config = dict(
    intermediate_size=1152,
    norm_eps=1e-05,
    init='trunc',
    init_std_o=0.0045,
    init_mimetic=0.7,
    optimizer='soap_variant',
    learning_rate=0.00314,
    lr_head=0.0177,
    max_seq_len=1024,
    doc_mask=False,
)
Each number is 200 + 30 x the weight over its row's rms, rounded and kept within 0 to 999. Layers, rows and columns count from 0. The size before them is the row's rms in percent of the matrix's.

# up: layer 10 MLP up, 1152x384, rms 0.103, rows 562-607, columns 96-143
# down: layer 10 MLP down (transposed), 1152x384, rms 0.0973, rows 562-607, columns 96-143
# gate: layer 10 MLP gate, 1152x384, rms 0.0942, rows 563-608, columns 96-143
up562,098,207,212,219,167,245,181,115,214,240,224,217,143,193,218,190,218,201,147,149,180,159,218,220,234,174,213,204,163,184,241,218,233,205,170,177,154,177,231,190,177,226,207,205,184,208,179,184,170
down562,097,248,215,196,145,190,170,290,197,144,232,204,225,208,217,205,201,210,211,207,161,251,234,256,177,181,235,169,229,199,242,114,222,187,175,177,270,139,216,211,219,235,176,204,262,196,185,209,164
gate563,101,181,193,161,209,184,251,173,245,153,224,216,216,162,169,212,246,245,163,173,189,145,228,185,160,234,187,248,241,260,213,230,196,195,258,152,190,202,240,198,301,218,211,220,230,232,223,147,183
up563,103,234,194,179,162,167,214,226,241,220,226,253,195,245,196,197,200,201,193,290,194,280,190,210,192,167,171,131,232,197,200,161,239,197,175,165,185,167,152,230,173,262,185,242,196,212,216,173,212
down563,102,186,238,185,211,226,168,190,246,211,183,206,205,260,202,232,189,212,196,171,207,132,201,219,166,197,137,202,201,182,204,236,217,235,177,184,210,200,162,230,202,184,174,193,195,234,252,171,183
gate564,102,181,153,194,235,247,229,176,131,122,206,162,238,181,182,243,203,213,191,227,170,242,159,203,155,205,194,218,175,254,217,201,281,189,219,197,196,219,231,244,203,181,230,206,163,258,233,243,177
up564,101,234,135,157,164,237,236,186,162,164,205,226,174,199,190,176,199,219,197,194,231,200,222,208,195,202,230,263,224,220,148,206,153,190,206,194,148,235,181,198,212,160,210,177,229,154,197,142,210
down564,098,157,201,229,206,241,181,177,171,230,213,165,237,201,198,205,192,182,200,217,208,152,195,239,205,206,215,202,234,213,208,148,179,171,249,251,174,149,158,232,223,197,228,213,241,215,238,206,257
gate565,100,153,187,194,222,200,176,193,200,278,197,206,218,240,152,167,196,206,168,193,196,212,178,165,140,232,237,196,212,201,105,217,142,213,209,190,190,197,271,223,222,209,211,237,172,131,191,159,188
up565,103,212,221,222,186,192,231,128,184,248,194,209,182,169,193,176,172,211,162,232,186,246,171,185,202,210,147,203,231,224,239,195,225,196,209,182,183,157,218,185,122,232,250,211,229,226,230,212,174
down565,098,175,210,231,277,173,218,167,154,207,231,209,200,169,274,185,214,192,185,188,155,210,170,221,181,207,185,232,195,205,202,191,181,170,197,166,214,168,253,207,164,180,236,188,203,180,192,214,203
gate566,099,189,180,205,215,233,212,175,187,224,193,188,176,190,232,194,214,230,179,203,215,208,167,173,226,215,262,190,225,205,146,235,220,194,167,189,198,172,126,181,220,226,191,217,189,204,182,220,233
up566,102,222,188,227,225,194,186,173,218,206,205,231,240,171,229,206,211,157,171,222,177,174,123,210,187,161,239,204,206,190,141,177,109,247,246,185,201,219,221,212,157,170,181,213,182,157,205,197,241
down566,097,203,162,161,208,135,218,226,249,189,149,145,191,261,215,260,218,177,198,180,218,183,157,258,247,258,178,186,186,214,197,139,159,178,215,178,213,244,184,176,245,208,193,217,270,192,201,225,177
gate567,094,146,205,157,256,181,181,196,165,179,230,194,146,164,198,168,174,201,261,221,243,139,273,159,244,167,169,210,237,187,176,215,199,198,199,227,207,180,200,136,226,225,169,216,173,246,178,247,169
up567,094,206,187,198,291,148,177,232,162,159,177,245,214,185,187,177,130,225,162,228,225,207,211,248,207,165,218,238,170,253,197,240,223,166,100,208,221,225,205,202,168,208,206,196,168,218,252,219,172
down567,103,230,227,215,142,178,223,192,238,189,157,205,254,235,177,197,202,178,196,167,140,210,174,207,153,264,196,189,204,243,199,209,188,223,259,211,208,197,191,234,157,216,248,216,167,176,235,182,263
gate568,101,189,190,196,167,168,195,183,216,195,199,220,203,177,201,187,211,199,208,182,190,131,175,181,177,200,190,201,259,206,192,225,240,165,208,171,192,217,184,283,164,177,192,233,254,216,200,276,177
up568,104,242,180,212,206,166,209,179,176,150,190,189,216,186,203,215,207,190,207,209,204,214,251,226,220,232,204,173,158,183,249,196,218,128,159,169,231,214,200,201,197,207,190,205,166,194,208,244,176
down568,099,178,172,209,217,189,206,170,207,176,174,170,182,204,172,195,240,150,220,212,184,269,196,214,196,214,171,190,241,166,231,199,190,193,170,145,187,208,242,165,189,186,196,210,193,149,171,273,170
gate569,099,180,196,221,212,244,195,182,204,217,208,188,187,176,221,179,255,211,195,214,195,187,241,219,240,207,237,207,201,183,166,214,253,169,208,193,198,220,229,142,221,190,158,185,209,178,194,157,207
up569,094,197,162,164,189,243,189,165,224,184,185,169,177,235,158,257,185,225,147,176,178,178,224,162,169,221,190,219,183,203,162,189,239,233,159,197,222,233,225,301,263,205,242,220,177,237,198,196,191
down569,096,218,216,191,219,200,202,80,223,237,196,190,154,180,229,182,208,203,218,216,206,165,276,185,228,238,185,265,194,231,208,217,193,186,207,207,206,195,268,147,224,206,150,201,206,227,200,184,169
gate570,100,269,178,217,187,215,192,198,162,226,218,197,171,232,225,229,190,225,149,169,215,248,184,190,180,213,246,229,221,206,220,214,209,197,212,247,184,270,156,222,205,196,267,179,195,214,153,202,248
up570,100,189,203,181,155,210,138,176,147,211,223,203,212,242,192,167,217,195,196,276,185,258,227,179,174,258,162,230,185,198,230,192,218,222,199,143,147,210,182,251,181,244,179,241,197,194,226,174,211
down570,098,171,227,266,200,190,217,179,182,187,139,226,223,163,165,213,189,171,208,204,181,179,172,199,213,130,191,173,213,171,203,158,192,238,209,234,200,205,150,155,209,220,199,221,227,214,170,183,123
gate571,102,225,210,182,226,178,204,220,240,244,205,198,246,203,200,229,202,210,209,218,214,193,228,124,229,210,171,200,213,246,189,166,171,222,145,230,251,228,147,236,198,239,157,230,238,190,208,218,238
up571,107,171,186,195,207,200,214,191,210,170,259,191,205,240,215,158,223,165,190,230,174,146,181,150,194,214,225,198,210,257,175,193,243,177,200,208,217,187,137,216,280,190,218,200,181,161,189,158,175
down571,102,186,183,192,176,188,216,184,225,166,205,182,116,214,186,156,187,224,191,256,216,252,162,173,242,155,215,191,200,237,197,219,214,200,207,213,198,158,208,193,219,161,180,229,185,200,194,194,133
gate572,100,202,183,172,178,182,183,190,149,167,221,191,223,223,255,197,190,191,229,188,166,204,219,191,195,181,185,207,176,175,196,189,254,183,192,211,161,118,200,283,179,263,188,244,232,182,232,179,219
up572,097,206,182,221,170,223,160,218,168,158,245,257,174,191,245,179,236,187,156,192,195,213,212,218,217,146,183,228,174,169,218,183,193,216,191,231,221,183,223,230,184,227,208,213,223,184,121,197,199
down572,097,251,286,214,187,213,203,206,202,216,192,179,161,207,209,174,249,167,188,120,195,204,241,220,257,170,164,232,228,201,170,236,213,206,190,210,197,195,156,228,203,157,132,178,233,251,226,214,198
gate573,099,186,204,174,168,229,248,221,252,220,195,213,188,234,225,173,212,252,187,198,175,199,215,202,197,196,170,181,138,159,190,249,203,181,254,235,143,159,191,154,239,209,220,200,217,199,163,220,217
up573,099,213,181,217,184,203,263,223,167,237,165,255,189,263,219,210,253,206,167,154,228,166,230,200,210,209,187,195,155,142,199,224,204,132,168,208,218,251,199,195,157,146,174,199,142,176,202,147,142
down573,092,216,154,200,220,158,212,180,207,270,186,217,210,206,221,225,204,219,203,237,169,241,163,208,205,175,198,162,148,249,208,175,197,215,257,210,141,180,184,170,224,205,162,191,208,229,179,215,221
gate574,109,205,220,217,175,160,228,178,231,179,202,173,196,223,195,235,171,195,260,207,239,201,208,209,174,218,197,168,187,168,205,168,244,277,223,182,240,197,173,218,169,231,174,176,179,201,193,246,206
up574,102,201,180,223,205,208,193,211,182,252,151,202,243,185,198,206,197,257,210,229,169,250,170,198,178,184,214,193,204,171,206,210,219,203,229,178,216,212,207,217,226,191,210,180,204,207,215,218,191
down574,102,184,174,163,191,208,192,210,157,196,146,234,120,156,167,148,197,216,145,204,159,183,172,151,203,208,242,152,186,164,178,198,190,187,204,208,215,175,231,192,142,184,226,180,229,199,226,180,166
gate575,102,195,177,189,197,207,200,218,268,204,209,203,184,163,180,168,168,169,152,222,143,201,198,251,193,205,205,172,198,174,187,256,163,184,228,239,200,180,234,169,249,179,159,178,255,168,217,207,216
up575,098,192,219,170,192,188,238,181,211,233,210,120,229,221,121,147,193,221,252,214,214,241,146,144,211,269,230,193,200,202,156,173,194,143,220,232,268,240,169,174,239,168,185,189,175,209,211,172,217
down575,099,297,220,156,239,179,246,195,199,146,237,193,191,215,190,168,197,208,173,229,242,214,213,248,202,209,185,197,226,227,221,208,179,214,209,221,163,231,160,229,210,209,233,213,200,222,155,154,190
gate576,100,237,197,176,186,217,237,215,160,221,211,213,228,226,187,174,263,247,214,174,203,201,153,167,207,160,211,203,238,170,211,243,159,214,204,189,239,217,205,191,200,187,193,238,178,192,185,228,187
up576,099,195,184,223,164,197,218,201,190,188,212,176,215,214,177,224,191,212,171,193,195,203,189,181,148,164,187,216,207,194,215,239,214,196,229,209,128,154,212,144,157,196,145,193,185,214,240,158,182
down576,101,256,152,177,154,200,180,204,228,184,223,169,173,188,204,179,185,204,195,193,153,237,188,197,175,216,234,207,218,210,212,249,180,250,233,200,244,237,171,195,165,170,183,178,256,120,257,242,194
gate577,101,170,199,207,193,245,205,205,151,211,213,173,222,226,185,237,152,147,192,226,234,191,228,201,193,235,198,224,219,266,239,180,182,226,147,190,198,162,215,230,188,193,173,158,251,190,177,207,198
up577,105,218,157,217,238,194,237,204,211,161,195,226,188,182,188,216,203,209,188,150,167,228,228,179,214,217,184,200,186,176,174,171,174,217,193,242,222,167,169,216,167,222,187,218,201,193,194,158,219
down577,100,214,224,242,235,180,185,219,203,177,178,193,227,246,227,221,170,228,179,170,227,201,216,219,213,157,167,204,211,197,183,216,200,226,232,241,173,160,183,233,196,200,198,184,194,174,202,169,219
gate578,097,210,191,172,229,163,228,227,239,162,225,162,224,182,233,185,232,197,212,233,212,214,181,128,239,211,182,218,188,216,204,187,221,247,233,212,206,141,206,203,213,198,249,151,202,160,232,154,229
up578,097,308,211,212,186,211,190,204,180,233,226,192,160,214,215,209,191,208,199,197,247,236,224,168,218,140,233,178,174,193,197,228,191,209,214,193,160,182,219,198,216,209,188,230,205,211,150,225,174
down578,098,213,164,181,198,237,253,212,111,206,225,248,193,201,248,195,223,192,238,222,164,258,185,241,188,159,237,196,208,179,216,208,214,230,166,164,249,226,197,274,190,167,162,198,178,237,173,200,209
gate579,100,200,203,149,131,189,205,183,249,191,186,251,257,189,232,180,219,195,187,212,277,229,236,209,219,189,179,228,231,239,168,258,190,218,200,195,235,174,192,292,201,224,200,203,237,221,209,210,243
up579,099,224,173,230,186,188,192,235,207,192,231,260,224,188,189,182,178,143,238,188,256,186,208,160,176,201,196,164,240,227,179,223,208,170,225,226,208,174,210,230,212,206,154,204,159,206,213,208,175
down579,105,258,195,222,208,195,253,227,174,156,207,155,150,227,179,189,208,167,240,238,198,194,204,203,205,241,234,225,223,231,180,215,251,166,218,162,208,223,235,228,198,258,213,202,196,187,173,207,219
gate580,106,187,175,196,230,169,189,228,200,207,156,198,237,152,181,223,127,200,186,191,187,190,206,142,171,190,164,250,181,172,180,149,186,190,230,158,209,234,180,172,216,170,162,179,221,150,236,231,195
up580,102,234,180,197,214,226,215,192,178,206,173,241,202,175,183,215,262,194,208,247,171,196,191,220,182,219,174,168,177,244,196,220,174,214,141,238,233,215,246,265,195,180,252,197,240,145,189,140,180
down580,098,237,218,193,213,171,228,219,138,207,222,194,249,175,136,181,242,227,177,208,195,174,174,226,216,197,186,188,169,292,181,189,176,228,209,194,190,192,212,180,209,141,219,176,212,210,192,185,168
gate581,100,215,172,140,216,206,198,244,214,196,197,230,197,269,193,199,197,204,237,154,157,204,147,150,224,203,224,243,223,172,204,198,213,178,190,206,245,186,210,273,210,217,192,188,221,204,251,177,232
up581,095,126,172,249,208,174,185,192,179,238,162,203,245,238,178,230,192,176,242,133,222,180,186,208,241,213,197,245,223,206,187,183,241,186,195,260,173,220,191,203,235,149,194,146,199,233,233,210,181
down581,091,242,205,208,200,230,217,195,206,192,178,176,212,233,195,192,181,199,259,209,215,268,188,193,256,178,141,233,181,220,192,162,215,157,205,158,196,224,208,171,172,211,237,219,219,215,150,141,240
gate582,095,237,208,158,164,241,138,253,204,223,216,200,229,208,171,247,241,161,249,205,206,227,184,209,234,182,226,213,183,132,238,138,198,216,208,199,212,188,153,222,178,168,178,197,221,214,252,256,190
up582,096,177,185,197,144,180,184,221,220,223,219,198,165,198,244,116,163,183,251,215,186,184,224,155,220,201,198,201,200,171,187,258,204,233,213,173,175,244,238,195,143,159,220,200,186,239,188,248,225
down582,097,197,212,165,171,272,215,248,221,204,224,188,175,209,159,216,219,215,174,212,222,202,161,279,145,122,179,215,186,231,142,144,186,184,145,176,199,174,192,223,223,166,226,219,212,239,158,237,189
gate583,109,181,271,194,194,158,219,234,202,197,191,203,197,208,229,177,167,205,145,169,219,207,165,193,216,203,217,221,219,253,174,202,210,163,141,215,228,225,204,150,192,185,193,156,237,208,230,205,211
up583,102,262,188,176,184,227,208,182,242,219,238,228,201,172,239,166,181,164,180,245,214,219,217,239,226,159,158,220,187,132,261,188,216,215,174,197,201,182,200,207,212,182,214,165,206,233,157,202,172
down583,097,192,145,257,192,268,167,173,160,191,172,203,227,154,195,216,174,182,212,133,205,230,218,180,211,185,197,197,120,197,209,181,188,190,204,171,204,204,237,229,186,216,166,209,157,177,196,192,170
gate584,097,195,228,205,201,207,197,231,184,250,158,230,206,130,198,203,183,237,208,233,200,167,185,133,210,234,187,223,216,175,203,161,180,189,246,207,245,162,180,282,204,190,201,194,191,194,160,198,197
up584,099,209,204,174,264,186,226,221,208,211,224,202,196,148,219,240,180,147,213,190,203,208,261,197,184,165,217,188,210,98,196,189,174,172,245,179,215,205,209,212,161,239,231,190,203,194,137,165,189
down584,091,235,152,257,166,178,217,187,165,208,189,221,241,215,148,263,171,174,189,219,238,196,153,199,196,207,237,217,222,312,154,191,276,179,168,210,222,249,188,220,163,185,241,268,193,188,206,213,188
gate585,097,208,240,172,189,248,173,156,199,203,223,219,211,174,233,160,207,256,163,211,204,254,182,172,226,245,228,164,222,171,212,223,216,201,213,173,163,144,134,239,238,194,185,221,193,188,139,199,243
up585,098,225,169,206,166,237,160,191,261,200,192,165,224,186,195,231,185,220,192,231,268,155,219,186,166,188,210,219,165,208,211,193,209,188,199,236,254,182,216,170,213,188,201,201,162,196,236,203,195
down585,094,246,221,210,199,202,202,172,195,189,215,227,221,180,187,167,159,233,230,191,191,206,213,209,172,147,142,205,210,189,157,230,181,193,208,170,263,227,188,149,164,177,190,188,191,177,214,221,239
gate586,096,196,190,229,260,142,210,143,206,187,194,148,149,154,176,191,226,225,242,229,272,169,230,219,165,209,203,182,168,192,141,195,153,239,203,196,173,228,244,193,216,216,214,182,194,164,213,193,234
up586,096,152,186,179,248,167,189,185,153,184,146,194,154,224,168,182,220,146,202,170,201,166,192,202,133,175,163,183,208,204,210,209,216,243,202,166,142,245,189,215,199,240,183,204,180,199,212,185,166
down586,102,183,205,201,200,208,224,179,176,232,178,223,184,147,205,196,173,211,176,177,263,150,179,185,197,204,227,239,222,221,187,253,195,222,194,233,175,226,218,214,211,210,211,166,207,170,260,177,241
gate587,092,224,176,162,192,180,251,191,252,178,191,186,199,233,223,211,245,157,193,213,198,178,204,178,221,188,213,247,177,197,193,210,246,212,187,208,181,170,225,154,190,172,150,219,181,188,163,167,205
up587,094,110,237,179,150,217,201,227,209,189,182,204,209,208,198,219,206,150,174,217,235,207,215,208,265,219,191,200,163,122,245,237,232,183,199,202,204,167,226,176,189,291,133,234,204,175,205,206,179
down587,101,198,208,209,213,124,279,221,209,159,164,195,189,174,211,163,207,209,156,209,190,242,241,194,181,168,220,248,202,235,220,148,197,186,269,180,229,264,183,241,184,213,210,223,220,207,207,250,177
gate588,107,208,184,229,198,232,188,211,189,225,189,188,201,161,166,217,191,256,182,206,217,216,159,161,189,213,218,196,207,213,172,158,200,188,237,195,159,230,171,180,210,246,187,168,188,219,178,211,205
up588,099,162,192,215,156,224,218,191,203,198,167,198,219,243,173,214,152,212,252,182,204,203,188,220,216,225,224,231,179,212,167,195,185,166,227,249,224,279,197,252,241,243,192,164,182,208,190,173,202
down588,103,166,194,195,185,196,225,194,188,202,192,184,212,199,250,189,171,201,192,206,201,170,218,180,251,206,213,228,176,188,174,208,247,170,202,205,185,216,144,202,223,200,257,242,201,195,153,208,163
gate589,102,240,188,195,196,222,143,199,209,155,180,209,190,157,201,196,166,202,232,172,206,217,178,182,124,185,207,143,172,205,204,232,212,206,139,197,177,185,206,181,220,215,271,220,229,182,160,215,140
up589,101,171,183,227,138,208,198,221,155,232,223,249,180,149,207,230,167,264,251,206,151,226,222,193,156,181,216,214,163,244,189,227,173,173,244,208,157,186,159,218,217,222,197,191,185,140,217,209,180
down589,102,201,177,200,212,237,225,178,175,129,137,189,201,196,275,162,199,197,223,254,141,260,274,210,175,225,239,146,183,249,228,196,239,179,188,211,228,134,179,218,233,165,260,160,194,227,232,232,196
gate590,098,202,220,185,247,164,194,175,188,206,169,194,246,197,216,158,183,198,207,183,160,234,203,162,234,237,180,191,223,192,130,173,237,155,210,186,265,214,167,165,206,205,166,207,195,168,214,237,245
up590,099,221,232,236,191,170,200,174,174,195,204,213,226,239,205,155,227,202,208,210,217,208,193,134,171,197,250,228,181,206,173,206,174,205,227,218,148,170,156,218,112,201,243,272,184,219,215,205,194
down590,097,221,213,223,226,155,211,231,145,236,192,131,178,204,180,243,187,189,142,166,212,201,205,107,201,205,164,219,210,229,231,249,201,209,219,205,143,149,206,225,198,179,240,251,144,163,236,204,173
gate591,092,175,168,181,234,221,216,180,202,224,216,203,178,227,179,211,231,181,186,227,193,129,194,203,200,207,203,198,202,135,203,242,228,190,185,261,298,196,193,152,200,214,166,143,155,173,214,186,215
up591,094,171,211,155,217,210,166,195,247,204,187,206,211,208,217,196,232,159,160,155,224,150,206,207,202,208,209,180,161,193,200,208,171,192,212,196,175,194,228,146,194,200,185,177,184,168,238,190,190
down591,105,310,163,167,260,157,217,180,268,174,201,197,211,203,190,223,247,231,209,153,178,203,248,180,197,192,154,219,131,116,204,231,198,262,217,192,198,208,225,213,196,197,178,169,230,234,214,170,200
gate592,108,213,221,205,200,201,181,149,201,230,137,220,202,207,195,168,187,209,171,214,186,237,235,228,301,244,246,223,205,179,170,205,178,176,243,201,170,193,222,240,224,246,183,215,233,182,221,162,136
up592,104,185,222,163,205,248,189,196,183,212,165,217,141,208,139,199,219,181,148,207,243,196,215,179,214,197,230,181,233,223,174,209,231,201,212,207,177,262,200,202,179,206,187,201,164,180,197,157,222
down592,102,182,195,183,200,198,218,162,194,203,186,205,223,159,181,176,205,200,245,198,221,206,201,195,233,122,219,177,254,170,242,193,117,224,127,182,198,202,150,221,198,197,132,236,223,265,200,229,180
gate593,100,191,172,190,145,125,278,190,155,149,167,210,161,224,142,168,220,198,228,201,193,198,167,212,185,187,251,247,210,216,189,210,141,222,206,227,166,239,157,267,245,221,257,238,219,187,216,204,241
up593,102,239,218,188,197,246,200,173,238,216,223,217,186,220,178,170,238,225,195,154,212,192,125,190,214,160,162,243,199,180,183,188,187,209,215,185,211,211,161,250,192,161,191,202,188,205,168,177,228
down593,101,258,160,230,177,188,227,182,193,211,183,262,185,181,218,227,217,211,173,198,181,190,299,220,142,217,229,221,193,232,163,198,206,185,229,215,215,169,190,225,189,189,220,183,204,188,236,199,184
gate594,098,164,236,173,245,208,192,182,210,189,215,194,189,191,191,190,145,156,220,182,233,179,223,158,253,172,193,165,163,134,185,159,186,180,157,218,204,193,222,183,217,159,169,244,250,171,246,191,212
up594,101,209,208,193,195,210,215,242,247,226,191,233,249,186,216,144,224,173,163,272,158,144,169,198,205,172,157,191,180,204,278,207,192,215,195,223,185,183,222,183,210,254,196,195,191,150,223,213,230
down594,094,177,218,216,200,197,238,157,221,165,218,211,170,266,204,197,199,220,225,196,236,193,235,157,229,168,270,232,155,265,147,168,221,196,197,180,230,236,248,184,215,130,232,210,206,182,160,221,189
gate595,097,182,269,171,196,203,206,201,223,209,229,252,207,185,227,177,165,207,203,173,139,149,241,196,144,228,218,230,218,259,204,207,127,160,212,187,221,206,179,193,224,222,211,226,170,180,213,210,155
up595,093,231,206,220,234,197,197,178,287,207,238,132,169,187,248,209,213,150,178,149,162,138,185,174,148,234,222,197,237,182,207,184,164,186,179,217,187,242,204,247,178,205,225,194,214,184,184,229,207
down595,097,165,175,251,230,185,187,208,172,223,162,173,262,203,254,223,228,197,206,216,134,155,211,205,201,164,274,200,221,168,199,226,187,223,168,216,186,223,202,139,202,171,148,156,206,176,163,232,219
gate596,091,241,189,151,205,244,211,187,224,231,221,229,197,181,183,229,178,221,169,205,182,208,220,253,131,155,210,178,252,249,188,252,155,187,177,178,173,211,188,226,204,223,250,177,236,208,249,200,224
up596,105,221,210,168,222,183,180,149,197,196,265,220,204,178,169,238,245,182,234,194,216,208,216,231,179,169,233,148,224,195,204,243,223,169,197,228,195,233,189,240,227,228,227,209,210,204,173,213,155
down596,107,163,214,206,175,166,244,235,173,205,161,169,193,223,184,193,231,171,168,209,218,175,135,192,279,237,214,227,208,158,145,176,166,211,216,226,222,150,181,206,219,194,161,158,204,229,236,211,233
gate597,103,180,306,204,233,196,222,222,170,162,162,165,207,230,189,228,166,239,186,151,178,218,183,202,172,221,202,191,163,171,202,163,197,159,200,215,233,215,213,262,232,178,176,181,194,197,209,184,198
up597,099,201,210,213,195,224,208,203,216,141,200,162,238,208,184,207,212,199,223,214,263,200,204,185,199,174,261,214,204,220,190,224,184,247,173,192,203,156,194,176,201,200,199,154,197,142,145,176,223
down597,103,149,180,208,199,163,250,156,216,251,164,142,218,210,181,221,216,175,139,191,200,181,214,224,189,205,197,163,238,152,207,217,222,150,193,269,235,183,216,197,198,178,198,178,190,213,201,189,166
gate598,097,158,232,183,213,182,220,199,229,191,199,236,224,226,197,251,205,233,194,141,187,210,221,212,201,162,156,175,227,246,207,226,160,195,224,219,151,233,120,189,197,191,226,252,176,178,253,224,212
up598,101,221,281,208,196,248,138,192,212,218,229,138,218,174,211,193,250,237,165,196,173,157,232,169,215,196,188,204,213,182,179,234,138,246,162,214,148,160,193,230,189,178,234,197,187,207,237,209,144
down598,099,168,188,206,234,156,217,223,212,216,186,234,210,183,158,225,145,205,184,183,212,206,234,215,210,212,177,254,213,200,200,182,152,128,152,180,198,197,242,211,156,195,182,197,165,190,176,228,255
gate599,099,193,216,205,154,247,227,184,293,184,152,214,156,194,251,206,193,223,210,218,161,174,174,185,236,188,191,164,191,205,197,226,250,225,143,195,146,141,199,162,191,222,242,202,227,211,200,212,275
up599,098,176,245,140,165,217,208,195,249,203,199,189,217,181,244,192,195,224,188,195,236,199,161,209,159,154,198,244,262,227,176,254,227,222,158,163,218,200,190,211,158,231,208,177,190,161,187,265,205
down599,098,201,181,248,203,202,204,219,189,257,232,253,202,189,147,198,253,123,263,180,200,186,221,195,208,225,206,186,189,202,240,244,158,219,202,215,176,124,181,199,221,187,174,228,193,161,205,135,163
gate600,098,192,190,220,202,214,232,174,197,179,158,179,184,209,173,148,186,200,212,284,164,167,255,211,216,203,198,209,210,216,165,208,198,218,201,223,185,212,249,222,204,179,265,162,167,223,156,186,198
up600,100,175,167,260,187,203,197,129,194,188,142,213,174,183,198,136,213,234,198,225,237,176,180,170,238,243,190,207,189,187,201,197,198,224,154,207,189,185,192,213,246,152,230,166,213,203,157,172,217
down600,101,170,215,188,186,213,214,200,191,181,172,213,210,195,184,130,214,174,175,192,193,209,206,183,212,198,286,210,207,195,173,227,204,179,194,221,198,220,247,201,178,158,183,244,165,199,191,147,270
gate601,095,173,198,174,192,205,200,245,196,230,184,188,190,208,261,207,153,209,154,209,234,179,219,204,251,222,205,201,170,221,205,208,241,178,192,200,244,191,226,216,196,206,204,185,187,169,191,190,205
up601,096,196,160,178,184,208,183,168,202,194,146,197,197,220,253,184,149,230,202,218,203,283,200,182,175,225,201,204,173,192,216,182,204,216,201,243,249,211,193,228,239,174,180,179,206,187,188,217,201
down601,102,167,204,163,182,217,167,184,157,211,205,230,191,224,205,232,213,224,214,247,161,196,162,183,234,184,219,217,185,198,238,223,228,177,217,233,205,152,211,235,196,217,223,189,201,158,198,232,213
gate602,100,198,188,183,256,173,259,188,171,255,189,210,173,180,235,215,199,267,130,226,226,234,211,171,204,192,237,181,173,216,241,213,177,204,224,239,137,227,191,232,277,228,212,180,165,144,195,214,218
up602,098,198,168,204,244,198,230,225,244,195,224,168,182,201,179,154,206,206,194,180,152,159,224,207,159,199,228,201,162,255,190,183,202,217,190,240,179,254,199,190,189,223,144,222,200,198,226,144,175
down602,102,207,255,196,223,255,210,192,210,221,209,193,186,136,166,216,257,188,205,205,163,175,180,136,169,181,176,219,193,243,272,151,160,167,184,166,151,171,211,197,229,145,217,213,203,184,205,218,201
gate603,099,219,185,251,232,238,200,208,194,180,193,186,194,212,176,161,202,121,191,168,228,180,155,173,206,208,177,260,165,202,190,203,196,178,154,195,146,176,177,195,130,213,206,217,166,164,186,186,220
up603,096,200,190,226,229,217,166,219,162,236,206,152,190,197,185,217,221,187,201,238,244,195,133,155,177,195,211,218,163,139,219,225,204,156,110,263,168,232,191,191,257,210,209,152,142,213,181,237,200
down603,100,207,148,199,230,177,211,161,249,221,233,184,216,193,187,208,176,229,212,180,232,216,189,232,164,199,182,249,198,228,222,184,168,189,209,222,177,190,238,221,211,137,197,229,205,175,232,231,201
gate604,108,223,140,201,230,175,202,173,249,211,134,171,206,191,233,249,133,183,179,192,240,153,177,259,206,174,260,245,164,208,212,135,191,225,251,242,178,178,191,169,188,202,206,157,174,150,181,183,206
up604,104,193,225,163,197,226,200,161,212,174,195,171,138,218,209,232,190,188,203,205,202,157,251,175,171,186,169,189,223,209,207,231,233,223,194,209,185,240,174,193,146,206,212,237,191,187,176,254,166
down604,098,174,168,205,196,241,201,181,178,196,202,239,201,213,219,157,238,175,211,208,149,207,219,210,221,283,168,178,196,142,222,235,206,224,261,196,189,208,180,165,220,199,213,266,172,208,229,228,246
gate605,099,171,216,205,255,182,189,205,236,232,193,196,169,189,202,221,177,173,198,178,251,210,141,136,258,161,234,215,200,174,126,221,232,220,185,217,199,218,148,169,173,192,250,154,272,174,258,174,162
up605,100,149,236,157,198,196,237,200,183,228,231,229,193,193,212,251,209,158,195,192,280,270,193,171,213,229,200,207,174,188,192,173,151,227,136,209,243,220,184,205,157,201,198,224,194,237,253,182,207
down605,102,176,223,180,260,156,242,206,260,237,174,258,153,162,203,219,188,152,245,149,193,203,217,235,209,214,178,196,185,190,260,227,191,212,155,177,166,200,217,193,217,212,236,175,136,195,179,192,167
gate606,102,211,179,190,238,255,217,256,213,228,208,191,223,183,243,206,172,207,223,125,238,155,228,181,194,217,223,192,217,196,216,216,241,195,213,198,190,194,182,210,225,226,245,180,176,232,184,228,183
up606,102,205,227,188,179,262,163,227,189,174,205,193,176,257,261,214,200,190,197,199,197,224,231,173,167,213,158,182,245,195,227,193,207,224,177,193,184,178,167,189,184,178,235,211,210,188,209,161,221
down606,097,212,209,149,190,147,176,210,195,193,196,226,264,215,201,205,167,220,219,167,194,199,144,220,204,154,188,238,217,181,255,220,197,169,166,162,214,252,197,182,227,206,181,162,171,181,208,213,190
gate607,097,205,216,212,184,195,173,211,178,191,227,145,204,194,212,212,218,170,263,188,217,192,199,225,176,213,268,168,240,224,217,228,132,140,256,179,227,234,209,229,184,180,141,251,190,177,180,218,139
up607,103,198,151,180,203,246,188,181,165,211,196,256,218,213,230,196,240,207,217,215,204,242,239,163,197,154,222,206,177,273,196,159,204,175,200,200,184,198,188,157,234,198,234,221,206,178,221,200,178
down607,101,223,220,215,200,174,202,172,217,239,191,227,215,189,190,183,241,169,177,186,139,183,218,205,222,281,205,214,179,225,179,263,201,217,237,204,223,185,171,232,209,243,159,241,186,170,189,148,184
gate608,103,178,228,203,218,176,183,206,151,238,130,150,218,204,197,226,225,197,223,178,198,170,221,178,201,189,177,211,256,164,201,240,196,233,219,156,215,189,223,276,226,178,207,178,213,200,234,257,214